python train.py --n_layer=17 --d_model=128 --n_head=4 --n_kv_head=4 --head_dim=32 --d_mlp=384 --vocab_size=622 --activation="relu" --norm="layernorm" --norm_place="pre" --norm_eps=1e-05 --positions="learned" --qk_norm=false --attn_scale=0.177 --bias="all" --tie_embeddings=true --parallel_block=true --init="normal" --init_std_qkv=0.0442 --init_std_o=0.00756 --init_std_up=0.0442 --init_std_down=0.00756 --optimizer="cautious_adamw" --lr=0.00189 --lr_mult_qkv=0.4 --beta1=0.9 --beta2=0.98 --lr_head=0.00877 --warmup_steps=432 --schedule="wsd" --decay_fraction=1.0 --decay_shape="pow" --final_lr_fraction=0.0 --batch_tokens=[16384, 32768, 49152] --seq_len=256 --doc_mask=true --train_tokens=158600000 --steps=5432 --dataset="wikipedia_en"
Each number is 200 + 20 x the weight over its row's rms, rounded and kept within 0 to 999. Layers, rows and columns count from 0. The size before them is the row's rms in percent of the matrix's.

# layer 9 MLP down (transposed), 384x128, rms 0.0847, rows 190-202, columns 0-127
105,217,202,184,225,196,214,229,180,162,198,186,218,214,203,190,212,195,203,209,216,210,206,185,208,254,197,187,198,186,208,230,202,210,168,221,221,221,231,185,202,200,212,192,211,176,183,230,208,198,198,213,205,187,170,227,233,185,220,246,191,165,157,188,162,224,226,207,192,210,172,169,199,209,243,174,171,236,199,221,220,169,190,184,202,218,187,168,208,215,180,187,177,199,255,191,211,180,201,211,194,219,216,197,203,181,195,200,195,214,191,237,186,175,183,194,164,206,193,182,196,191,185,201,199,203,168,176,221
105,173,210,198,178,208,210,193,167,238,203,187,199,207,208,176,183,173,171,172,178,241,245,176,185,191,232,155,167,201,204,203,197,212,244,174,255,214,237,193,172,224,205,181,199,182,184,194,192,207,205,208,205,184,218,222,231,165,197,201,220,183,201,214,215,218,205,224,200,235,214,181,190,191,167,186,204,210,193,226,195,200,194,210,179,201,201,198,199,178,204,190,199,200,202,220,214,198,178,170,235,210,225,205,217,205,166,191,199,186,214,188,202,217,184,158,214,202,184,213,252,199,222,186,198,186,213,232,198
094,174,226,224,206,201,175,199,212,198,205,206,156,226,219,202,163,173,195,196,228,188,239,216,203,157,215,196,212,206,171,206,216,207,191,179,206,209,189,220,171,202,180,203,164,172,201,177,199,206,227,237,207,203,196,195,176,202,191,183,196,195,182,183,176,170,224,205,205,209,202,183,201,211,157,181,159,181,192,184,198,216,226,178,239,217,192,199,195,196,196,181,208,177,244,222,201,192,209,187,203,199,205,193,175,214,233,250,198,177,171,188,192,187,195,177,201,204,201,236,205,200,234,216,191,198,239,233,242
100,191,193,201,173,221,181,234,194,213,181,216,251,197,207,202,203,185,187,184,214,173,191,186,171,190,203,189,202,206,206,192,179,209,196,193,202,263,184,199,209,223,244,212,199,211,172,199,197,246,181,215,192,164,202,204,239,177,219,193,205,201,194,214,194,210,234,231,229,221,191,197,196,176,199,184,186,198,176,184,193,179,202,183,182,237,187,233,187,229,219,222,162,195,224,185,212,222,193,213,166,210,157,195,200,210,193,201,226,191,186,182,172,200,212,200,176,200,219,183,194,156,193,195,206,232,209,171,157
105,214,185,196,204,183,206,185,220,213,205,185,184,160,200,180,228,177,206,211,179,216,191,211,163,208,198,227,236,230,177,192,171,192,224,156,189,228,151,209,201,205,149,224,210,179,226,202,222,201,205,206,182,211,157,189,185,196,178,181,202,216,171,243,162,200,196,222,199,203,191,216,192,197,217,177,208,204,199,190,211,202,226,201,159,183,207,201,238,229,187,193,182,227,191,190,195,189,186,228,228,229,234,212,196,175,191,194,210,190,199,203,212,221,185,205,220,183,222,194,215,195,250,206,171,195,192,194,229
102,206,199,198,185,230,172,205,188,217,191,259,171,257,177,166,172,202,200,188,192,214,206,200,196,206,207,184,186,212,189,179,204,190,166,175,204,214,211,194,173,169,193,184,192,197,221,206,201,213,180,226,202,155,182,168,224,208,236,234,190,196,199,199,202,217,219,185,183,224,200,215,217,209,195,173,231,189,197,218,214,153,180,234,203,210,215,230,193,196,229,157,195,185,224,209,209,203,202,176,193,216,206,186,185,201,186,209,221,205,219,220,230,206,186,175,218,224,198,184,216,195,199,223,220,171,161,203,235
084,223,224,228,217,215,188,180,180,232,184,194,197,177,202,218,223,189,223,195,166,219,194,175,177,191,223,178,220,157,172,187,202,180,171,207,211,179,204,211,207,225,172,236,200,189,199,198,216,195,202,189,198,199,155,180,193,181,206,214,200,208,174,194,185,189,237,203,164,217,178,178,213,206,220,160,201,179,195,167,204,219,214,230,214,182,182,234,213,203,207,170,243,233,178,224,194,187,193,204,209,210,196,205,189,214,240,206,211,188,147,184,198,191,157,219,218,212,210,211,208,193,236,214,199,183,207,194,235
080,214,188,251,216,241,191,231,193,217,203,203,222,200,220,242,202,191,169,221,203,204,201,194,169,201,192,210,212,190,192,218,215,214,186,173,217,186,207,222,211,206,164,163,205,151,175,196,235,205,189,230,200,213,233,215,177,193,185,191,196,175,212,223,172,158,204,176,187,210,166,237,182,216,179,186,252,219,185,196,219,215,209,226,220,189,199,172,200,158,210,199,185,196,188,185,221,196,204,219,158,203,194,184,204,202,210,212,189,204,192,177,188,168,178,222,230,221,170,208,208,198,191,188,197,196,205,222,190
106,214,204,220,201,186,233,180,184,183,221,190,171,199,173,191,186,205,192,192,198,218,201,197,220,218,179,237,195,193,188,134,217,224,204,163,226,171,202,201,202,192,189,152,172,220,236,227,198,172,217,176,173,222,197,219,216,165,206,225,182,194,196,187,222,211,198,201,170,195,229,204,221,207,239,209,173,206,200,165,196,216,211,238,188,231,205,216,179,222,210,198,231,213,185,178,185,185,231,230,185,194,180,183,193,195,221,205,198,213,231,175,186,178,196,188,184,194,197,182,183,204,217,205,211,198,186,230,239
106,217,198,183,194,217,200,173,215,206,247,179,192,225,187,224,219,205,223,213,201,209,177,183,185,201,134,204,190,209,199,175,207,201,200,165,194,211,206,196,212,151,230,196,188,177,210,206,163,206,188,227,234,225,206,219,222,201,211,214,210,213,219,183,191,220,203,229,235,183,151,173,220,176,210,221,209,210,219,199,186,210,230,208,218,229,187,173,167,202,207,198,169,183,207,168,223,189,190,215,191,188,191,202,204,177,194,212,185,229,207,182,239,180,165,224,211,202,174,187,228,205,158,199,199,193,196,206,219
096,157,203,179,198,237,185,221,216,180,187,202,204,213,212,229,199,214,222,213,199,178,201,190,232,207,233,193,198,224,181,197,219,166,179,175,204,171,185,198,207,163,168,209,196,200,205,216,212,215,194,223,182,203,222,241,221,184,221,194,211,171,212,214,185,218,189,229,201,193,209,193,202,155,182,213,201,210,231,198,183,224,173,225,172,212,194,220,198,201,187,211,193,187,171,174,216,207,190,184,178,183,188,212,163,177,201,215,201,175,242,201,193,216,185,169,214,222,211,180,221,213,195,213,208,243,170,264,182
109,202,189,185,159,236,177,172,225,220,177,195,149,217,245,207,188,249,201,259,199,207,211,200,225,153,182,191,222,196,236,192,177,184,225,233,201,199,215,217,209,180,187,193,219,198,179,189,189,214,220,208,161,200,180,202,224,211,186,198,200,142,165,220,197,207,198,191,194,202,187,203,201,193,243,199,205,212,210,207,206,210,203,191,214,174,196,200,213,196,193,219,187,174,194,213,161,195,205,203,207,236,219,193,185,187,213,186,172,212,197,186,183,194,187,209,188,196,202,245,197,185,231,213,198,192,175,208,191
123,179,181,210,195,229,185,206,181,212,215,188,226,220,208,200,192,195,184,200,192,203,245,161,205,187,196,211,185,207,188,219,185,180,153,201,204,233,187,162,201,168,237,212,217,201,183,213,200,207,193,192,203,207,168,170,208,218,225,198,187,201,189,179,162,190,191,179,181,215,197,197,190,215,194,236,209,176,160,204,206,238,224,229,203,230,158,210,195,169,170,211,227,227,218,198,189,232,151,216,169,207,214,220,200,215,215,179,231,177,174,232,225,204,205,183,239,216,197,205,218,201,185,191,204,201,205,217,201
# layer 9 MLP up, 384x128, rms 0.0911, rows 191-203, columns 0-127
103,213,197,173,211,166,223,231,225,222,194,175,231,200,143,232,188,185,177,230,224,206,182,197,206,225,178,175,201,215,193,206,192,174,207,233,219,205,188,153,203,178,184,228,188,198,193,189,195,245,172,203,200,214,221,168,182,209,194,218,223,185,189,220,151,185,180,208,225,177,185,211,209,182,191,199,188,223,198,208,165,231,228,190,172,215,198,189,185,198,169,224,199,216,178,191,195,204,189,182,196,192,185,218,206,187,209,225,224,180,183,210,199,202,219,192,204,207,179,218,177,232,240,218,190,168,179,215,212
093,171,221,185,183,219,209,202,205,185,172,223,228,211,179,191,175,226,197,203,203,184,246,203,209,187,220,166,199,198,202,167,192,183,214,174,222,178,214,203,191,216,170,214,205,179,207,184,200,202,209,215,199,207,149,191,203,204,180,194,189,196,217,162,244,181,189,180,194,163,166,193,216,217,184,201,220,193,202,181,194,208,183,220,198,213,227,266,204,238,175,184,188,188,219,183,193,236,181,225,237,211,199,233,214,188,241,173,181,172,211,181,194,203,192,235,186,209,177,186,195,193,195,216,196,199,203,184,229
102,213,197,154,183,170,202,184,188,184,179,197,204,211,201,187,180,199,179,231,226,182,198,195,230,204,179,186,219,214,212,199,179,227,199,205,162,222,208,189,226,203,187,217,188,163,202,224,196,238,181,184,167,242,186,203,197,196,198,204,195,224,218,211,187,193,200,187,192,177,213,208,208,174,260,195,155,213,178,210,226,215,202,204,193,179,222,215,170,195,156,217,190,219,203,221,203,150,203,202,203,238,190,233,208,233,200,209,222,213,177,217,219,217,203,205,193,199,231,197,175,194,213,200,151,219,221,190,215
103,199,191,201,214,219,201,194,238,244,199,180,155,189,201,214,182,196,188,239,187,230,229,185,185,200,229,181,204,173,174,168,167,197,180,209,210,203,183,208,219,177,183,209,204,212,232,205,233,189,194,187,157,202,174,183,185,182,199,151,205,214,177,237,202,221,182,205,186,222,209,231,201,179,223,183,235,212,189,239,188,248,192,217,178,180,187,187,209,203,175,215,195,190,221,197,188,188,185,203,222,199,174,214,204,186,171,208,217,175,185,212,200,228,174,181,179,209,235,219,181,208,215,186,221,194,196,219,183
101,204,221,205,209,213,178,180,197,221,166,193,202,185,189,181,195,192,192,200,209,245,200,226,207,225,188,191,212,158,198,234,200,204,233,223,197,199,185,240,186,224,207,226,209,198,201,182,210,150,179,201,211,210,200,209,191,206,210,172,183,196,176,198,222,166,194,221,183,173,182,229,223,194,244,197,168,201,193,220,221,218,202,197,187,196,165,185,186,182,219,213,198,228,199,178,198,252,191,182,226,227,193,201,187,249,206,201,198,210,181,164,162,235,199,209,192,198,221,206,162,196,201,208,158,211,201,169,200
091,190,192,210,214,201,197,201,208,205,222,205,194,205,177,203,210,200,171,218,198,180,177,186,199,226,246,163,190,204,183,188,185,168,189,198,171,207,200,196,218,184,207,206,204,172,221,212,213,165,202,186,203,199,160,183,180,226,193,191,247,189,211,229,175,217,232,187,186,176,199,235,240,163,229,199,198,212,179,208,176,222,177,185,235,208,216,184,160,200,176,222,227,201,181,216,213,189,183,216,184,244,209,208,201,204,222,199,236,163,187,198,195,211,195,173,183,204,235,201,180,191,220,178,232,190,158,216,174
092,153,168,222,204,238,173,212,200,210,181,193,205,242,213,191,207,178,159,227,207,202,186,205,198,225,166,230,216,180,178,196,209,204,218,173,194,211,195,190,194,171,175,206,235,205,209,237,167,212,189,201,193,222,198,186,202,229,161,180,204,192,168,229,226,215,203,198,229,185,205,214,213,205,224,221,213,234,199,187,216,183,228,190,215,189,194,190,226,172,174,223,221,217,227,185,197,178,199,223,190,218,150,203,198,204,165,218,218,166,181,190,188,217,206,174,189,220,202,212,198,182,209,220,183,176,224,184,188
105,173,210,182,242,194,180,190,206,195,219,226,219,188,207,226,240,247,198,196,157,186,192,240,201,222,212,193,221,198,200,217,191,176,225,229,204,192,199,224,193,178,196,203,167,195,217,179,213,205,188,196,175,229,203,199,241,204,227,218,187,206,255,167,201,197,179,226,249,200,212,191,204,183,196,218,192,202,195,192,172,183,215,190,219,214,233,189,185,184,192,189,191,226,211,148,173,174,221,213,222,212,187,201,179,197,210,217,209,201,227,192,166,179,207,193,186,215,173,173,182,217,210,209,201,194,202,193,162
106,218,228,217,241,221,188,190,213,222,216,224,237,203,182,209,200,221,209,181,183,180,224,195,196,175,231,185,193,201,215,176,203,168,239,208,182,203,205,224,198,225,204,214,165,200,222,171,201,203,180,201,217,210,178,194,161,232,201,204,227,199,203,192,223,167,211,168,222,190,186,224,207,197,221,192,206,201,166,202,159,186,210,221,218,190,196,207,173,177,179,191,200,198,182,232,196,214,208,194,224,168,208,200,173,196,162,193,195,177,203,188,203,256,186,230,168,178,183,183,176,214,238,199,196,228,198,214,161
097,213,183,183,200,177,218,230,202,185,221,199,198,238,219,198,194,202,200,170,181,194,202,207,180,181,223,180,189,215,186,184,189,219,229,209,204,216,199,187,224,208,198,221,182,224,213,186,191,186,202,191,198,173,160,181,216,205,213,198,216,223,217,172,222,175,200,168,213,158,219,214,242,218,271,204,202,229,206,182,196,189,207,160,166,201,223,203,180,221,211,208,196,233,208,193,193,203,194,225,211,214,172,192,211,226,179,196,199,173,177,230,191,185,208,215,195,198,209,222,199,169,187,226,191,196,247,215,143
110,182,161,194,216,187,221,214,212,208,217,176,196,215,181,196,195,201,177,184,175,181,205,219,154,224,187,194,234,200,199,220,194,182,215,211,229,189,223,229,188,231,212,230,194,197,191,199,162,180,201,210,199,195,217,202,215,206,168,188,198,214,206,168,238,211,196,172,247,195,162,197,240,243,195,187,224,202,182,212,222,202,203,146,195,211,221,195,204,202,193,212,188,230,164,186,186,212,208,198,218,231,182,209,215,204,244,189,224,157,197,198,172,198,169,185,184,220,205,206,162,207,208,191,201,210,204,208,229
114,192,177,200,161,177,230,163,213,173,188,194,254,223,193,211,222,218,169,177,209,179,193,212,207,241,244,203,193,200,212,180,196,189,203,206,236,202,192,214,206,183,199,194,193,191,217,231,211,153,194,226,180,217,210,171,203,197,179,199,213,203,200,188,175,213,194,202,244,210,172,186,227,213,185,201,200,219,191,220,176,196,218,186,154,201,239,228,193,200,183,199,232,166,196,217,194,212,200,204,247,196,172,216,233,187,195,206,204,193,210,175,192,168,211,204,205,197,197,179,199,211,230,205,182,238,173,216,220
090,157,172,204,217,237,185,210,177,216,175,201,187,200,177,225,184,217,151,209,209,202,181,222,174,172,221,186,195,190,187,205,200,192,224,177,228,213,189,180,222,193,194,214,180,209,206,190,206,180,168,182,185,215,204,185,233,206,182,196,192,189,202,208,191,205,195,223,182,212,221,203,235,228,210,198,190,188,203,178,192,195,149,183,205,215,185,201,174,205,217,179,237,232,157,219,199,190,183,223,210,255,194,181,221,230,199,207,220,235,199,183,206,230,175,185,178,190,185,206,226,186,195,244,195,200,199,154,202